{
  "num_key_value_heads": 1,
  "norm": "rmsnorm",
  "qk_norm": true,
  "attn_scale": 0.125,
  "init_std_qkv": 0.0594,
  "init_std_up": 0.0594,
  "lr_mult_up": 0.772,
  "lr_head": 0.00579,
  "schedule": "wsd",
  "decay_fraction": 0.746,
  "dataset": "wikipedia_en"
}
Each number is 500 + 25 x the weight over its row's rms, rounded and kept within 0 to 999. Layers, rows and columns count from 0. Numbers have three digits each. The size before them is the row's rms in percent of the matrix's.

# layer 2 MLP up, 192x128, rms 0.043, rows 154-168, columns 64-127
166:488531458493500490522522505454520524478460514473483563532525484516536485475534464511510508521499534551502476514558476457492526514492497503493524504454506464489480512477462434470494484471510506
157:492505525504481493519469522477481500459509509529462504485465509541493529508468456476476529470485487489493469499517479490494491491491509487479477498479475499536483502460480510466487508509495486
063:478523496497527473501529497471494476489554525493499521521517519516524568496482484460505499506494505462490519493499493493494505497508522484486528490500512482541471568522466528533549458509496490
090:486533548469522492532523468464507493505484492544484493511530516496510465495516487506488499475522488506487518477526511500518518525561503451483481503500553525458522532486478493498518507511487453
018:481484506527448534473533467473512526508466511502507490510490488488512513499490479551490492489489512489525519543510494504505458538529498466508499461521510452499511506491474526546508519499505556
145:488517502564466507524504557473516495518499506512531529527483480513554467549478520465512469491492517492532465515506507485469504507498497458515498479477540522534527522481510486529520515498514457
022:492513535586502476473500532499533531519518495520485483501498497492515494508565536519533481538505509529485493497502500495492502481527489510542506520498500493497544446527492509525509467519533480
100:484526493481473471507523511509489499486549512494489483488481464511514492459527497508462566465507487525488507495512532480516524482530527487516477515525461489521537526489529540532527526504528460
030:473495510479500559497522489485486479487504530498506525537506539524485520529514490492519539487536487505486495472504500465511496484483477514503510488493495528491436502508507499492501497490469507
026:544473472494521450505466481509489501473487545477521469487502513476525537518501480481497544522477505470478493515525507485490546513465484540478533505501468511526524550537503486452535556515494483
120:451461454487516451517526468500459517532496498521531516466511447479453498492528554524553532493511525481489495549520497509481518534483490506494487537476495539507511479513485485507492463506540490
092:516516542515488458505482492448510509486518470489499518514507555459496584509498541512490492534467527495516528474479518462517511511508516478519528468514532485503513517493473496528509486484514488
054:440475458490516450514505550499521515494475496482495503515491480527517566529540537465491479546477506512476472478487519515463531509478493499498510528512461524509563516512476500519481583488462461
021:545501466485564531495519476531509498498526472486484501505519485475509491468481523540516502486526511508454504553491495562523479488526529467519490512498540481510485500453515498527477501511529464
017:468528533443502481517521512494525505445537497493498486479506543498509476464514499504496508536514488481495511461488491504508469455500476494499500497505490514502482506489453457490513483479426522
# layer 2 MLP down (transposed), 192x128, rms 0.0523, rows 154-167, columns 64-127
176:497548506490455485538495504517500491495456518508514543511490506500481494476507556478496514482494520513477520477511470488494483502501514495494480545512539542615480505474453462516521497525465520
166:504489487488453493521486491481510509485485532523492502517432474499506457511462452480518511522490509493518496478526476478520458499490507488484507493514536537547518512496527529441484500528496490
060:509452489485504514490520531487475519534494499489494488573487487526482498500470468499500488508530516487504495513503460519525523483512497487492509443486524480544490504479531502480560464514499451
092:512540499504458515521540497504476513506468450548508492494474514486542464466489487490475501506482543514489503513528469501459533514500515468478529530491509476524482537486517443483504504546493483
018:476524486533469513536502533474510512494484519465492513555534479540476519473534477511443478444509462522521524526484463445547488488471497447508449494471512511580521514474490503488508517466532502
153:457501509544520534531514572483493485563501485522523539513490511481516471513464463481511485492460533482485500487505491541509538500504449474514492491491512477548491515487470492506532531435497468
020:508534519516500467477524494498470491547472513504539511496526485533508447502459488479535489503512502503522516473488496475510523539499495567510471474534498465536509464499470508488501507526478470
109:484529489515539504502515466516443473474518492524512517450487476497491504500482459510511479491526512475441517532486460481500497483518539489530499477516470489449520470502507504494480546487483474
030:510497472508513510507499493548493530512477481536531525534474480510483489492505530496499461480463528466480507451533482527489450505497509451517522490532486499549487507506529537477485542551460470
026:478457500514501484474489540529524477477505499490505451492499478478519516485482457459533495503504473468507472487525503438495494487494485480534522502477493501625483517504487483536490503495525512
137:485501502518484482530520530487458506504512496528516479474561456480441531461513509487518501460568519516525507512487506523449532501507490487503545537460491499553505496485511498517496476520503466
094:488498510502513475495511477481494478460524409530534509537496492500531559528496479542480498490484481514491526497476516485514513525534505472510517452501516492496479509512500506528527502511502492
051:470511486481496482486488501546495508502509495529494489508483476490518522508499484479496475511487509536500480492489513475510426516513467515539494521491464472432510516499482476456500499533468500
020:486510509509457514468526469521477466513519524488443492505512491494508532508514548517527495481470514493479468487537547534460488529474497519500487526531531508452513504478492506482491461486457504
# layer 2 MLP gate, 192x128, rms 0.044, rows 155-168, columns 64-127
154:508498470486547523486524508543484476541533494470521505481527467510505499470520549517522493520502503522508544535472520505474500505519483553552503524484508503442488499542453490527524484474505484
061:489506465480543519492494471488531524525493503498483521480533483482482503485519520532528499508494539484485466493482522522512514465530455524540467491528466532498503462461497500531466519501518502
095:500506514487535440514511467485482484484493509532498484487506484489501450523516510494501563503500506505468503553532512462513511544517538495519528528493520545486475509508497474502510484487519470
019:486474489481471527512503473485524505499489517513517491498481489481501523491460539542493471526512525492489490488512531523533504448466526516481450500491546481507483490481489507482517501499454534
144:487508504529500545529546557530472474531507463513498514530468480497526515522457544492533522518456524504483494498498539507502534502501477471510506479491485497532518510484480520489519532472498478
025:463521502483500563504499483525505492505504504497524508496506479517523500457478488533494537485463484494536518461477513507533489628488494478495511489504491474487486538473525479501489484471472496
098:540485527483560447509475513511523504485441502487530520540522533513492517544497503522516520480486498484514497545495469503518518482486511523512474506478512497513503508493487466419498487489493517
031:479508570455492458477482463525499490508527499507525489487501503501484497478517532520480510515490504503522508457466495492489532431521492517488470517512512525496541533521529468530503533500443488
027:466495495506527510526483517524461494484498516499509510520498533513502499532504443463480523499522514508514480487488459501473506512491472472479528521451514509495483527526500502431513450494580528
122:490456513521489450529538520481456512514493499521515517516508436497460552510516474507518519487573499509477489509471508507485524533486486485528509533473494543507489499488497484469522485496537465
092:482472483526521512476468495490495509511480454497506508511482522470480512495522483488468453531500530478473553475477511488482517526483478483523524467529487493528488474557468515524500477494483516
054:489506563562443530496502468492494473500510493502510497513483516496501479501460492515524497464498503481540550518463509480501512515474467513461502465522511480487469523516494517519502476508504557
023:476478548455528456505476494512524481493502510500498483477482506508490479532517449506487546502503483496492496431508537480512492502499501525500508548485488499509509490510505495487509533516530492
017:476507431540471474495446503509512508480488488499510519506508480492505488475500484501496491519509511555512496514495513497476522446484543493484492497498509493485500492505515519481504544519438515